Part of a small language model's weights.
Size: 26 layers, width 160, 2 heads of 64, MLP 640 tanh GELU, vocabulary 1024, 7.83M parameters.
Training: a variant of SOAP for these matrices, 261M tokens.
Each number is 128 + 24 x the weight over the matrix's rms, rounded and kept within 0 to 255. Layers, rows and columns count from 0. Numbers have three digits each.

# o: layer 9 attention output (transposed), 128x160, rms 0.173, rows 82-127, columns 0-79
# v: layer 9 attention value, 128x160, rms 0.217, rows 83-127, columns 0-79
# up: layer 9 MLP up, 640x160, rms 0.223, rows 0-35, columns 0-79
# down: layer 9 MLP down (transposed), 640x160, rms 0.213, rows 0-35, columns 0-79
o82:156146107101098150130121120097116116177140102160126114106120133131149129124075112101117139095118154132167129142105124090115150107098152145102099129113126114101092122184126145157116112159142139144141127107170131161112130124149145116138123125
v83:149119091110150140142159122157109135114157116106117138157132077171126117138083080174132120147081125109158139121136142129141152114120141149137131099152140104151122133099131101151137148127152126080131125089140120120139081117130146128152097125
o83:098150139142124104130132139102129114131088135095146093131136170060114117107161150087137161082171115139075105116113084136117144138118082100127153136114126161139143096191119171098090103142075162139116095136139184153139178143142127129113147079
v84:150103139133157181087139090154165146094093136148122139108108128132129164159079130138126148099113122117114137126116131101146098115180106150160155171124108137079098123155122155112121151140091102160151153123154123172127110117133115155130100150
o84:157167132140106092158141116126120145178139144107160133142124150119123118074136136112148115143143135153164107135147117123127189135060140103109099055127105158137132112126140149113126097136128137086078124130134143084169156164113117122083110127
v85:130148146199133149121104114132136170150142121157114163114097144118138149139164149153213156101171133109127119138077123126156132153130120114120132103134145125156126096135135142137128124136110131073143154135127144150158133143090149077110162128
o85:170113106074081112097144137119130101125114142114158084083124108111103150138119095087087131124127127147126132124153117103130116072125159107164104151157144109117125149088110114115118096110184146168126090148127076119126104098132135151120132130
v86:101097143100107118127122171093157116128126119168156143108142095132125123154088143113133114126156124102149120138096103109092137101113117142123122147100141137131173127153132121148115158151132110103156083088159105179152144150117124146081148135
o86:135116115134133106129117099135094137149157141120119119118124131130103139130138080152158115136073128145138163153158125135130089165126152148169161137137099093106094132093133131116136096103107103124055133158086120136127117116135121088167136096
v87:123126151117111112092116162176118166134145106170146151149144142127127162120128164097164127128068109125133121098121104117096102126093098126154124103158152124129120119126142201139139151114092132140139098129122145135164112116126147089150116073
o87:128136095137118113138167103079134152121113137099107106095090151122116115151130095157132136144169159124127158178140133158110132146123142152106155149112104107104136119112070077141099094141178093136144192137125104132097186125143104147141131195
v88:157123120143114104160152142158101180156135107159128181126132130100139140100161191079161119118090118119135127160173165146110122121073109112128134170119118143110131167158174127130135109096136098098096111148124141170124092126149123104137135151
o88:094081144143123129107094123115121070104103147120126083135120129142095109156121088121091105117119149159138104122099084085146131120126115134124110104113132120140112096103129127126105142135106115154139173120161115087127146113136097134110126153
v89:114137131118148106131147108129119153150145141141101162114156152125129101134120138090128118146122117140103159126068136144112166116170120164116146124146083123120160162104117147105164151156136103102135156134118120127132144147099132129135172155
o89:134155123128122128123108125124151128129099126083159108141127068144116125110122135139122137148120161134118093142117127075145079121075131088161117152152178117109122101159128108109123134118100178119076145132142130145144129131158117103132111131
v90:152184149124124112140138139111121151114146174131132150143107083122169144152136124098130099154156156131092116125142135122105113145137158117113145079071129165162171130119159134110110137115079105121132102132094112104145149125145142146117121129
o90:130097150124148172110134103141126123159141135108126099117137159119139145113104145136105123115127134142149134190137107117168131105126110166160106181158133089096116118142144097123116118152186146136133174156138150147119104169089141103156111154
v91:133158151069158094140150103091153114179158150084114133140156156144103133156124133140148134123108141132174134129123168143117109140107127110162129145149083111096142107142131114090112144092107173091110142141124145149138190074146138078171156137
o91:126105070161070127128136105163115147094127077141135134161134100091171120119117127122149123164175092125058089127122121137121167125140124115110117114091169127124113162094126162139181093178112097109125106096187123108160096155160133183131124152
v92:135111123118134127165142106130153102084149123153132171125120132164130120117115150116125093144173111115159133176120109123105156128125161145138129120118157139108157094129130133098115098146134143128127101118121168135104156121123119127117132124
o92:130156124126129104080135151136127139158116109105138106126175149115099169143114118134130094098086136168073116097135142162165124153134131128124115131147091133124120163147143186140142131126112096109112100112185098154161120158151142107122116127
v93:138098101142163163131105168117144118117156100174155120086121168107144162105170157100142123110100133189154092148130141094142119161124117119130106110134131131149138143126129156089155154106141138100172131079110108139123125139126119146170101133
o93:087124112095101079119130087123112093121117109094085154147128105131097115136096106125092151131140110105109137091142123132141132081112135116115120095146118091121155131117070105164129119109139119124118126128148087140139155103143127098064152136
v94:102178070172133140157145101200133157119096084091106160155110144086161117129128105116168148140113099127131131079126142191129135107136111141138104134126128098146120153166117114140135146128130094090134150116086127109132124164130110147101153139
o94:129118160097104125118083188099135113183133198134174125078120081156110133125132142122100119127149184105091134155085121084123106098116153085108167134134155154142154088162113143134140111100127157189141096119145123133099167115139088094098137145
v95:075088177101116121096132108126132146113129111128145102103071134130101128094135113135117157134130134093097114119146137158155148091134115101143155086092111125091117122113152144129102134143118149139136133132174091156133143152162162119117168117
o95:154161095129136115113131121137138129126171137142082139172149114101152123120108130134115098154135137173180115157145139111100138145091116137139098125146099124140133123126117104114118121120121128118119117111090203097126077118079072122142124154
v96:152127147149148157126091105157124076094106155098120148123111105156113134127125116098129159136116148149131119153139101187143106160173162134152140150139159089122088134139118140086139136127161097112113095111125150146074127150089142118131131127
o96:124108140133125096100125121106146172160110112153138116128140123121100120141138151135112141149131118123088119135123161070134125108090105096112112110114086122131172134118105134156119142139122150139148126124069123149159121087141120107106118149
v97:130150146138138155128106151139142123126069143159143141096135146114128132173149130162087092145101126175124135148085093136143129166124140163152120142145126143103129153145140108124088141094139168130117121134097133176144124102107145186081151114
o97:107124127106106142146121150093132162143173090086130117149103091142152160112071156138177116145160121089151117099134167123125131136095106114076130116136123120120113112105120118136189097149138095152167135127120116118093113150135148064134120148
v98:099074129099141138156154136163142132129099103167141141123142123075129102137101085099147101153157156151132143148158122170129097130126129125105148149141099132068142152153137125172173134149121138161097125154092130134105112138146151187098073126
o98:131158151157129133170068151098109108143130130121137116117097103172161143107149114118119179099081102130142105131057115093114098111091083098135122082118155156184136123119134121086127167103140138138154084100160159118120153137149130115113153149
v99:138148156127129159118111137118125129104166121076085144152120142128114151116115151096111109128115165105172138106077116115153124107137141142119138138131135165103157102147116172116158112119129119119152095101093078141146127110122130128179108148
o99:074146111141156105133157109140127135163079122122153123081149083111119156141128119174155125083142097128131152116160139125081121118122141105132146153136105137160094106125126126144144082144086138115152138136183129139116135144136148128130128102
v100:112129146135133078152137095111106089139157103144152119143167146145135146111148154120146120119108128174125149123156133112117125108133120115157125124110143126123152124117144142125114115153125173123140103118148134133095103134159152121150144143
o100:132144115132146121135132125109145163111128137120132150110128144101106131132151100114151144102154131097111101177127086159143122139125155134094129128144107118079076149152125155133132144118124113126132122114150077113147144159124143141104085148
v101:113140099073138149171129113093165145137136063129114156171141160116095106151128127123176136157165175140090111132166101107085125140096074149145156103131142135104135192093121068116105100133138188091134115130122122116159149112147065132158126119
o101:176140152163131120120165145126134105124099119147105129095145099122172139092117106128126101113084090110132131169082162162162126130132139131102098166130123111115109075116126139132160148149132035191088175101180123139123151114132159133130091132
v102:098114125135132119153150143168119143150124122104116107095140127149111115137135100137131137087116103155123097106160129124123120129162114096123165111140161140138103073115089094103117109150132139139151098162145096131138105157140148122115191134
o102:169167117110144151130093124113114146126132109156136165124154109063139127095156107132147159156123179130147125147107123141116128117106148176108114129136077126154119147135154159157115157145126091127139142133109138115176174082117131138139060120
v103:176097119113113141135140135102139110144131139102109138156158109140140104149133121098120079111129121171174139114141112108122094135102140139110120136141126179135120130168132100090121122099133131089126063106112137140157138161145128093140140131
o103:096131150133175133133105098134119129115160125164143136114140141118087129163141152132116144126135146077107145098122120147143149165167122150101140135091138105092114094117149136157113148149097093139127195130163118128181105137156158133143087142
v104:118129147129142134149110168138125120155151109156142114093109152136093112160170145121085153155116104146077153096132148089140147146158093154103127136145121116115171111109129171127138133146124150101099139128140120080163090092113117098149160147
o104:145136083105113140088120132057126157100118144098128130152127117094153134111039095133141108120142144105147128116094131150149106107113149108166107121115108118131086133139083092136166106143124127136126102163117166158108130170155111176118156133
v105:136123105122111107120139119116091106178117148143125168125149168136128119131092142119127139117141123165088143131110107116127108108123123134120134121116108134125075127096112153118126139133131149071096134134163108129117113164131119141148159092
o105:132121141097139131107082121117173163109146144106123115098134101143100134107148102142129133123106154101164132151124145104082143148111104158118136138141142108092196108143132111117105119167116095165101131177064168122128141082108130139128092145
v106:138079131153133138126129166162125134085109151111128106098120096100118128127123142148109103116118138132136156073124143153162151069098102147100118098095102152136148124112127117122124101148132098115132155086145172136179156143126171117144141145
o106:142165111119143134147129123138149068156134099128117116148148147157105102112120147113120147121153122084107080198151105086106091175163147101156148157124192137081126114148138134170127128121101150141139117153112105123109073112107105083127102132
v107:141126088121070135145133110126158180154149100152149139171117157138129124146151143139106163127169101118126105157131139120140160100078131136124067131131138110101084115107116120144090110126132161147140121118108099132124087104141151141105092089
o107:132109168151154166128143168123113119139099156126139126111118091099107134140096124125155082073114118137142154094142105154146083148149120131119181158118110134162160122139138152135158135137131114107170106158145147109139155147098114130130150122
v108:133137139105126149110109135110108113106150110133136138139157152103124081099133107131166160117148119102133135097132178122113125131104162092103175146144079115107109122143132188125133094141130138074132138123146137067100147142055128075117123134
o108:162130125128135103153154135171123134143088161108134127115105116148122147178157150165097100113102122141136139127102094115140118119128113198151090129119177146130151138129075098144128110122103100164083124109106106206135127120212110178119138091
v109:142090112072126117139116160077105131107128168124096120146119160087152139167129086126134138115121154160095125168158124103127096138157146160095172091124108147108122140129107143120100113137132127153114133123132124133127122130143133087167098142
o109:122165113165157092106134097162172094169133085142176131096158151142087115106118160127101119151100128083132100096110136130136129124081093113161093154130158086131156133159120140132129132150076147120119125128128166136144113143120105164128127117
v110:165107131124148102118160130109098093160106120151111086147141144088152109120123157099127094134100143164155143116133093143125086154156118112165079143173158063101146129134134159128126156157141109103149135102141138101098111162146106156102087140
o110:061117119079114107150081105138135145100156134105142128127110118185131111096126110120111165123143076077117065142097142142111142126104126154100144108108104174134117131114083117111118122122121145159120112129132153167155159130095145136127145133
v111:123151109135115171100089119099151146096085158138197126144142129133102153128128114169160139145109095146101091175130116116118150142144129107143130108179122154070112140117124076151122126119079146150138138127139149160125159154137117074140122116
o111:158095107151102098169172127173154125134160067091073139155114128141158116152117160095092114120148122116150159113149124118136122153136120112076160121089140098151151124124151204137166138137180106104109107128092130103126118105094128164122126126
v112:109137138139125127142127144102121142133140090113103129132122124113140102121124120155162138118140090096115104117112126154089147137120150098128159111158154164169116142143171125134139111123130115090141117109138145086154120099136132100126150130
o112:149077116108112132146114138126103093104131158134134091096132119132124114120156114116109127126138170135122137152140139150132096097128110140125125132099100116129141102105088103152103143110127101162099158152118150163085128119131102158108109130
v113:113128104167118123120122091131130146155101076179135145156117134115124116146105185126144127092131107118076145153079143061127146133146104143145116118148088139154131093136109130125136128184143129125153166132134136167148087108143121118138092143
o113:168099119127154170138124127122150119130152151099104120091136116142125145078130053132102142169128206182157105109142104153149129107125135139122162100130132126096132152115125109143108114089098102152098101157126122088133157154123137140067146137
v114:137086113137144132118125079183095120120125112149125136104137082152150163077108184146140141120131104080122163120154092143104135104079134132160154126108128163130125091139130149107143125135114138133125130172145173077100131095124126127155106120
o114:143187131136144111151130157136136132173155113126117136143137171128080079146166098111123123108104135174108103186131110095136124135148131115091132131124149121077125140111169144158079136144131099126117140092130133125098132120160114162116142128
v115:140159106116136143063123129149136137121131121144107141118111143145149103160117178136167149194106146139148134136131095130154123133137116122146125096106135133104128134143141128095107140107129124119155154091122125144113145094135149144131085125
o115:135087136122104104178147123108109131158144112114121079128140125128106139088106106112109108096164096119097138123158155156131122131130134128149088133121106139120142130093112115125152134141097112128125133162157122123157116150101135114096143140
v116:152131112169121139176112099157068119102129161144168130108112139108122177127132105126120104104095106154118147117147116101136143135128128158121121124152122154123136104097120098109114104137115116114107125154133148095172120139117109144129117150
o116:118131126122156109111128125118155112113111062132088130179140126120119098123118161151131146127131136121151130142120101139109124123124153113092153077128136109150164147144174156162132161131138149155156096138108112139098130119125145132106096154
v117:151138088109106092100116096098112111096129121134121120151119161076152141165070103127111127080124132123100108119084124145157160088125161124094127124141111143131106148152137097130121169134095096139128129132109109122133144101147086128106128114
o117:125074146138152135160133124158137098149137140134109147091140123148128108096174149135165144159128157168156123173172148127111070131132118159109149126125148109134174129117121140130135125101145169086111129146177136108144161129128173125161115121
v118:136117119158094116142100120119127105148109107085104131095134150131121163137123107111118094092084139138143173121110151139133123127196146114095121114136142159125124108140149071103138078138134135178127138138130122172167109152130138131116125111
o118:127129088131173130120117143140140146115123158148155132165153095118124113138114156115107181170144151089126071102124121124141101123076138161129137132146117089117114126135122141160126154144092136088145125136112113083150113130130152112117085165
v119:130120158098100160137145119140131153084160135180179107124128083141139138149137119155133124116143124139060087115124145119141129104155141138134134137182105145127092137105127111144072139120097111115121118134099131128118138101123102097190120118
o119:134149147155162149132160103103133091137109137125081143162107182113134113119159151137129101104148164125194232109140121114151155137114135085109120114093129110148157112151127133101135124109153146145104155124194147137136105132135162154078124150
v120:132135155128135134149166157139099129098132157148142139125153134147115121154111190114135146103165128115119138131153122092112126097115156107134119170141132099109095107098077105177135147106092112136109124151105192159121155113122097115129159085
o120:137108125135091147125142083111155116150128126141108126117103150146127142104152068144128101141126147164140138132123146124153143141160143122090140088127110146146141131148162136092121104127180098100094149120159075128131109105108144100160117153
v121:134103143160107150116091113115094151109119107141141145170156111138151150129130089141131102135127129157071136129130124129105080124140136149114132121139078129187091145134149099154124166167125122086103113126129130154113133111166114129140114114
o121:104140113080153119158158111171144097144164154122083129088074150114141132147128139120110131111096154138144126103135094115165176111096111096122131143153160098102135104136157143123104087087111128173140101125092117112100154197112109114140149133
v122:135129144164154129131171148114107090116115149129140156156155134121117082140097114119101118112133124108109120129125135138129123120115121125117166097129148131145107120122124123145114141112154099164113107116112098084107080115150104126162169144
o122:106107132097126158136090107123118142147147140112120122097108138142122115123146143105136136134103144153148107119127086107121102110119140135129099116124096120130141104125124138134091102122124149134144150149111154151103153125115102126109105109
v123:133131125149134109168118098132142132142080151120131158156160137112132163088170136174126150125127122147126120099134131134133153138113107113140134145126150175100154097116120155126123143132126110142131126136138138128135133094160127120144163177
o123:114111121096126128120112149114107133113137090117137118140104133137129115168093125117127082127117098102146135143131111141116119114159164135098160114101094084152059133128144133131155117139132133120108127145131160097130110103113121168104096092
v124:112166120166132083114138118134149136143146140128112141150110180132147117102105133151134108123139090134135116093140130122162151103134161098147131178132124117141140118150110132140109173121144157148130091148111132124136123149132136123116153122
o124:142096145056106133119064138130097124113140119121101129134162090156148156137151153125131144141124137117120135144140120159133083156117096121137169077112138118124139129116119134101200069111150118095140149118082116091105145132146140144134132141
v125:101103123060145157083148147117168155121125129106075118110165117121129128139123116140136166121118097101134100126175119095139141090139114154152148119138106147105106140131139101079110134089110066152150099110124126104100133112135134116159125152
o125:176132142180145113171104092086116121144152132143162104104129130100104112109134130128117074142153110131132164105152169164109153173139143116102081091094146153123138112146135137150139136165161141105096192118169131128170125129133108147116084088
v126:114100144107121134159152084122109137157129128096104142170183135116150096112117139116130092162130131096131132107114108141123138115094104102133122133159091167120137086126104162143140148126147124092152133155137107127111156169109126154097110126
o126:108131124151138128128107110121140143104150123155121099123104087136123125167132134103130132127094115145134128140113123127113134152143129127105161109105139124161116154113183084124108106109084125140118144110134181149121106111166139115159114137
v127:084113109147096121114109093127158094112108121135143167109126125140131170138117161132134178152151116147151128094119129117105130131160096115154091139093131162135143114135142098104115098103094101169131155143149120147135123108174133131167136132
o127:163122107119169131135131140116126153133143147129166122146125115127161114109120106118099104107130141101122194153132116115136111150122179145138157124149117123116122138126133159156169167143182110089102117139116123080144103150073132119074097142
up0:116097103088120148115124083127086121140085153106104137096128156113121154084143150100144145144103180104133132115119146152143069122088131143106116146150135140136155141104149137105149122147134137122124136099131125135101128127146101121178135112
down0:137158163124112116159116134147184164131112125121108144128159094130176134157122153107146114090169142132152146121114135124098131110130125123117126099114143140155107139103154123156112142118102107101151099140142110079127148119145113116105102112
up1:187112117110145105119141153157158061109123171192096174131139137153175111109134126121091113123131071105098133139143087158119115144123144144129156172174074120169129124133115138126174160128135169105108121154078168174135139149124114165137143111
down1:153146130072124135139153098152104151148105135156111133126113140151133120117094135164148128131099137146156090126109169140123149108147134140102140091113143148106136133133107115124137142141102133152116163125136112130097155148186128105078099117
up2:127107131124116141118120110153126113160141138107123130155123128095164167132129150139152126145124079106145176156180113124095159143138149152159077124126105126141151106158118125087134121090149127100145135127091151119096146150105110130146133137
down2:146134109116150120124119125069133117128173140130130160123109136146155090116116115126135097129078183133156158107137128136100135119124113095123058148118085110105138126116112157131144122125123163106144140147135067129129134077116148113152119124
up3:114123139155162128103112110093140115147121105143110105148169139166171134163138137136114146120121104132105095115145098134122083121169102141127115141141103087141163148100128106074175138121120107128158107148160135136145132116163166137157111108
down3:135128111142126107182135142102142142149152150089140123140135074115122121071089151108155088141139125126149119118180154148142164114138119103142160123117119143141145136125140100131111135116150122116096160109099122167157134183102106163154139144
up4:148131120098112101141154129143141141106122153120107111127135166134120124106131096131141119114134130125153128139135100145169120168146124114138106104139082141136146141142128110134155099170194131146138127120120136147130122113178128145120141112
down4:161105160135102136092093102093147119158146145153088098127119108150159135154098114121059110143094146124110125115128158126158147101074141120160102157154170115129136142142127110116089104100096144104111068140106120086132097126106149109127126166
up5:131141163122144093143139162133138132155165105160122139127113129131095114135071113175149119097157175082097155130146111137115143144151154114074144104121150142121111081119119144077153118138136097117118087130179085151128146126116133129167132145
down5:141122086152122136112135107126123133140146107123098118186123122087113065134144110150105114117166119155112141126104170107094119153149102126163133129123125133111148143114102107130148151090131118112122127152118159142121149156116147080101112114
up6:152129145100103153162126118100123108112127118128107105117144128125125125165078109126149119110149152093129132108153136096086112128146132119109127095140115068111145124105184119138154135107177135121111153126165183112111105171149117123121110148
down6:195135126135156145120128155109111156148124143118150127080157122118106141161121144128067117127097123175132095131136115100122148131127116073127147119113093107155156124106142117137116149111117133112130114125104100109060108122155123116164147141
up7:145120117109123118136181107141091152136129130163120139101131128146144134117162150121145114130132115152143120119148157170131098114115130160078129128097121140132113153102139140145138136083143155122176147077115116118140134093135145131165115114
down7:155118157140139115111114106116160113116149142136173171143115158099133125144134130107110109098120116142148127109143115095141129144145152097094120162109141122132107138086129087138114137153114150115118082134147121153108165121114095148123135156
up8:149107121136103120151166133144149109150147129135156123194092161125134087098126135107164142134135172086153148147112118144097170148135154092098151077121117105098132100143076114124118126109132137179140116132088148119123095126149129153133091111
down8:101161125118158104113139128150123168133099140100130100155151081146119098128103179171111157147088149098137092142140113165103095069171120149107111200154154139147103123135115147110150092141121107121137169174115114126105162132130174169137143130
up9:104162186162151111155137173142120141110117080141157138163075122137141111155100143084152111161134124083123124132164182144121145136159128133116137091135151104134159137117125139110120135123116144113091133120092118096127106119143106152132136160
down9:102165115160143088143110127147119132128117126136110118134099121140127062143152096155118139134137146128094111112116102099158111082143105166102145149123157172110112131150115160095133079137112098109104180113130134119137150105109145173098094116
up10:163129114079113112134119122126142139115094147165120163094168095111074137107151138104115174083144181072103137143127119167168128145110137149163134136121092120160146147095129134112122071097147111120130066115128110108091143135138129121099142141
down10:172099084122122109158140159125157080141097117135138103119148116118125142118140114125096086151158128138120190169093119164174192071129114113113134117109067125119122156117133157101118128115144140147122107157048125137167162079116101137125093112
up11:069131139114129116124086094143160130157088111098124102077118107103127161135112109152147117114091156123117126060109120146145170102097138152138121110103117161158102174091109099097122135131128152122159106162140099152163125167131141118114133112
down11:139117108109184109148122143141110119110125136132133176122116114079116134093144034131112101119085139143123132109101139134144140152081080143161104073140149093129135083146098152128144109122164151103122175108075104107105065082146085089131149081
up12:153167147143099119140143127164157119124111137118124119105064132126119172100136129106140140173162152095161158131149143121158109159127124152092097119107123103092099145118144129125158131128149164106119143136149119162156103134147116097149139144
down12:119128147105166096086126135125115076127148121085099141107085110159133140138144145139112128122134097131131134131159140124135094146109110101080141133130135120135147130105132141092166134121107166116118102169107108131111129131139132131137155108
up13:119107131090139101139127144136127088172151134130103106141138125135094110136170126139120128086116107111086182145121118128153117145100106103128157152108112134097057165117144140080134132122134168147096139137149176120128084126084150163158150127
down13:136178134107163122122114145142070144114176153172109163150117107139095127144141133140161161097113126088112167173096156127175133141085155159119108117150135110146160212132144147082097138128163166109104126148069101082096121047152144172131145165
up14:125092125134140090157152141141134155112106143147111118115108162108129122141105146110112137120174163115102138141198069098120106118126162149132107163099157099135137143094147142119092104152144115142102110154179137146160102135120132160132084168
down14:109131139090128075110148132125125136106112138115071118116149134130143110120139115105124131102157122166103150167139157113132109166128109171132103124109114162145124182097131133095151161119078134126112149137163108119134088102123128103137107132
up15:147148117149141153157144103126102136132124096173121136141088119129096109062122191077123198135160116116125085161153146190107154159162107147091094141092117148138135138145136118108125154146097149120119158100145123133118140107181127159097167103
down15:140095146184116090121100132150117170145162125157077120124123137142135127153063130140166102143117169139090117175112126113094148134173150104092102121155138110120133143116127140146171173127120103136134135064141120115064130089099152111145078113
up16:131103096145112136135123138123168123141149128138155124109142149080129119110129144128151159114134096132103120108174108139124095163174147111132084083136133127113137088111106158149144136148161138079136141144100137179124087134117099133182098146
down16:161143108109143115135141124096121126101124114133122123090165131145160098135122096152105125118109157125144135146085123103101091113128087172116131139164148164129125169134099145143127107112112122143166129140118143094116119118143145143095102137
up17:032133083104097129160126117186153156120137143118145101100143135143108132130156160122156142130088113116112132101162143146129104062132152114136122149139132161084129130091139044162179136113149146145106077163128133138154079139172114123115117155
down17:152127191170156126136131120118109148127093144100121145115097130102141120154114113115119134129134153162136145117127137128140132122109126084141167128085145174124135098161129165153138132112124123140122151131089085120074129140084148102125131107
up18:135132097138126094187140131108139129101085172171150059129138126134150114164106180138112142137101135125149140113147132127106147123173142107091115133123160099129086153126126165120138155145183085114125113128162110129139145166100150108155090155
down18:098097160113156126105090159128136110124131141141161147095113097092135137142112133149127105155175106150118145150137174144146108165138147124104073158152126139130125142109129130125086119077124124145158145105129159138113111088085093107139101113
up19:165132110119130144133147118175096123127083107109144132125135091090112101125133131126095115159119190156097116132106129153090153138119115138156115137121129150124151121094132094115130103157104125107124139137104165113121122135130115183152084136
down19:123155144131145112114122120151129117108133154086134155190132126138113155089153143111086159129134104108131133093145127112119148092116123147112069085182128134127138174153131188147062121103117110139092112124109130107143114130096105134106136107
up20:187148119121096100123173134143177106121127164124116150148150094102101132169140120108117160117111108149150105121162138116138145113100186140103106134142143134097131161109174105112137092103145155125126076118090175128125126127112117110104112126
down20:108144108096113128133164124125174153077158085126092114130130090152138113111106138159098149140110102080135153148101073178089121125150108145103135181118196156180124112126151131137097117103136135118143150120118134159128172114157099139128118157
up21:139120131116135092132099126144135102126122163143102152091185138177122154112127131123156107127148138088129096135126101113156109095125140143140090137133083124148138090157162165129084159118137115127126153130140115084147141104066141122141116110
down21:135108136142128106108137097142166146155108156118124138171093132118150139121128102119116126156132098153140144097117149134121181140142102092132176132134113129086086147134132152117178144166138098128151088158127175168082148137169116128133132151
up22:109097118119086127136125123136099151167153103125121178105152150142113120087130093103110153145157128107195161140112127148138141133140110130123108148120094108131155120142127131126164118150125130111082112139143141144110134127142176120120099204
down22:150134120149150115121137162124156179155169112138128118089105127135100122176073147140127142091118135154134118145161136148138132101147103125134140141130123149125156097091145102114190160095134122133167131152123157110118131153134082117088122085
up23:095155127128123134121079122114100123118126135091157150171168160125111152128086133112079134127161091101089083135095101120106123133131146091117145164188107146098124082159129113139135163157138150107121116144182140118137148068137142122122169136
down23:090107130152137090139144129105149144124098173150119160145163136142065125143101106178122112141141113143115132118149140104128092119135103106084141139158123142141080095175093175125151108132123128157106165135143134105147142124146103104143135140
up24:132124168124117106152088139147128113132087117139125134113121127119139095116182131117135068158123125119112124146142136111150154134126086126072126102101122133130119143135123126129172134141131119129093139123178112142141130154146147161108114186
down24:151103146145158139095119148127134139133131135154108133130151112146111137130171121123140185093144110121113141121139131149163086086117122156117103115063150129146129126118129141123117111122103145152109129141095125112128157064117169121133093137
up25:112147134114125102156105106134116116170145116176088110141115121141124118094133128110090140163128161142141145100148139117119122118107126143098159142141101144184158117118089101136119118079150136136191131160148130114114172118088103139154121116
down25:137095096107097159136184115082128150084090129098160112117110121088164167152121135133109138111128121154119127172097114107124111127111118120122167111118116099145119098154149092155086108170127121157109111149143105096141130140145125098091156176
up26:114064117119134074116131170116153132112113120052108106118114116152159150126105145103132144166120112078166116142157149101100117148118119103100104116122110120141111112115142149108141105074125175135136152132133154107114143140139114115121094095
down26:094150165151092127111152167130130141136121083133125134125185111127109125114134107119115132150162139134115142141135150138158165120144130130145100112157139127125093093129114120129095064151098116151123107124094129115127141155126115118104162096
up27:086119100121091139123121046115129111129126113113103206097118155131123094137175110109147109118159127106146094157068107139129135095097148076123125134053163144120129118120118135127154130124112143153119155118129151139107181107118120162135145162
down27:113164126105160082183071118158104128102145132142113076077147140122175151110133126134153114095143142154102122146144108128130113139123134165123103130119123139098090122142141150158112113125127156138130071148154110120165124121081130127141092131
up28:144053164128123144161111155130103111089167118152130122121122073164152140120124160108122110142150103139120123096111154128126151132114116181118154143140158130123124139140113140144114132134121128125135133142137130135164107145145073152132158122
down28:155141154117110144103121111129091131121115149143139140143141116170172103162109119124085151112112112143132109142115140136130129134181118160153151149112144148181136096140125149144133131138143043102150107168132108100135109165133146149158154147
up29:164145143122128141100126149139103132081112132096129128110122128123140143136153095125122105153155084147128129139149111142094126185143156140133124125109123110130132110149098088137135115121136089134153149116123120142149145136145112090128135129
down29:117100137123182118139112135132139155111108100140121179142115115131130136124137138111133124126131104145115160140141127124135154129140112095123135151121140114118152109133127124129121144157143152138114131119113128121101128089113145129108149106
up30:115108111095098122149124148161118121157113189159157115105185126125142121134126085090152133149133070111139124148121120166156141159123111076102098105134104126130130125133119125115113141148163136128102118124175137149131139121127156143128150136
down30:111091127072136060131116125147082124145124159133108138101146161139144060153083140084115144153067075141161172129148134137153118157111163142128106123140110125117130126075130137112095143129113162156095143139125159089123119141106100122134130118
up31:136134133140087136122106119100134108147117110180129160139117117118125117119102077117122080095140124120102119132158119131147136150112158137147151127144136119127116137130151114131131128123162149087088123136125126129113132155134113134110184109
down31:123103146117152125096150113134145146115150128108148102157137121106107103098105180125127147133137137111133142132129118146148126121135110108108123144130174152093157143152141150156137138156103140106134122138108156133117139161114138131134113128
up32:119128090169137114119145174153170134168192104132145117133101108148060125135151101150182164150180087097118113150156132126141153157169094122154118111100139135141116113091093150158178161091120125096134100134129115137108136155105135162118103112
down32:128120142125117129118118139170152109069122150185077120156147145144145118118171158121124165109151172141112141121160110115179149168125138127129141112151080164170107124142160137168115152105129138090155143129063128111089137114180119176122101147
up33:094122114146137144162131147148131098166170117160082133166097106148143152190113102127117134168123113184156132110157154125114108123166160132093124157160134102143092102099127103135102116167115110108134138115134105115112142068137115153162122094
down33:160145155103137170078131084115140130098147102127133133132090120084137142146127158143141122100092156126197144142116101118105162131112103130120160105125149104115115123151163134119111121179119108116148148153155127105085078136105185141136118122
up34:153155123103085162161151136125133131086097130104238150103127134165135139142128119123117136175129148100092110088118102126155144160156125133112121141146116112114097133153183145125138139130118163130155111146106111122158142136099105127102100121
down34:120123146117122154151127148145161119049199106136182088168082108115153148160146114133107148109135087143152106103135088133109131107093116172184162085073113122153098144112150117154127136116168112113126125143169138148129121145122088097137111188
up35:071171126130133107132141131145126101074145159108099110118121146166109105094163144152120140100120110086094088125063131106167121099140152066145146105151071146162171162143138141146167121103128093150158113122135102126143168149147131114103055136
down35:144112113131131130111106123134151138132153124158128164136137100094096131133078135109139143132129159133153154168183148114168176182143112165130121113091108165080143154166120127106082091171158148134087134140118127128063071119112126172105149125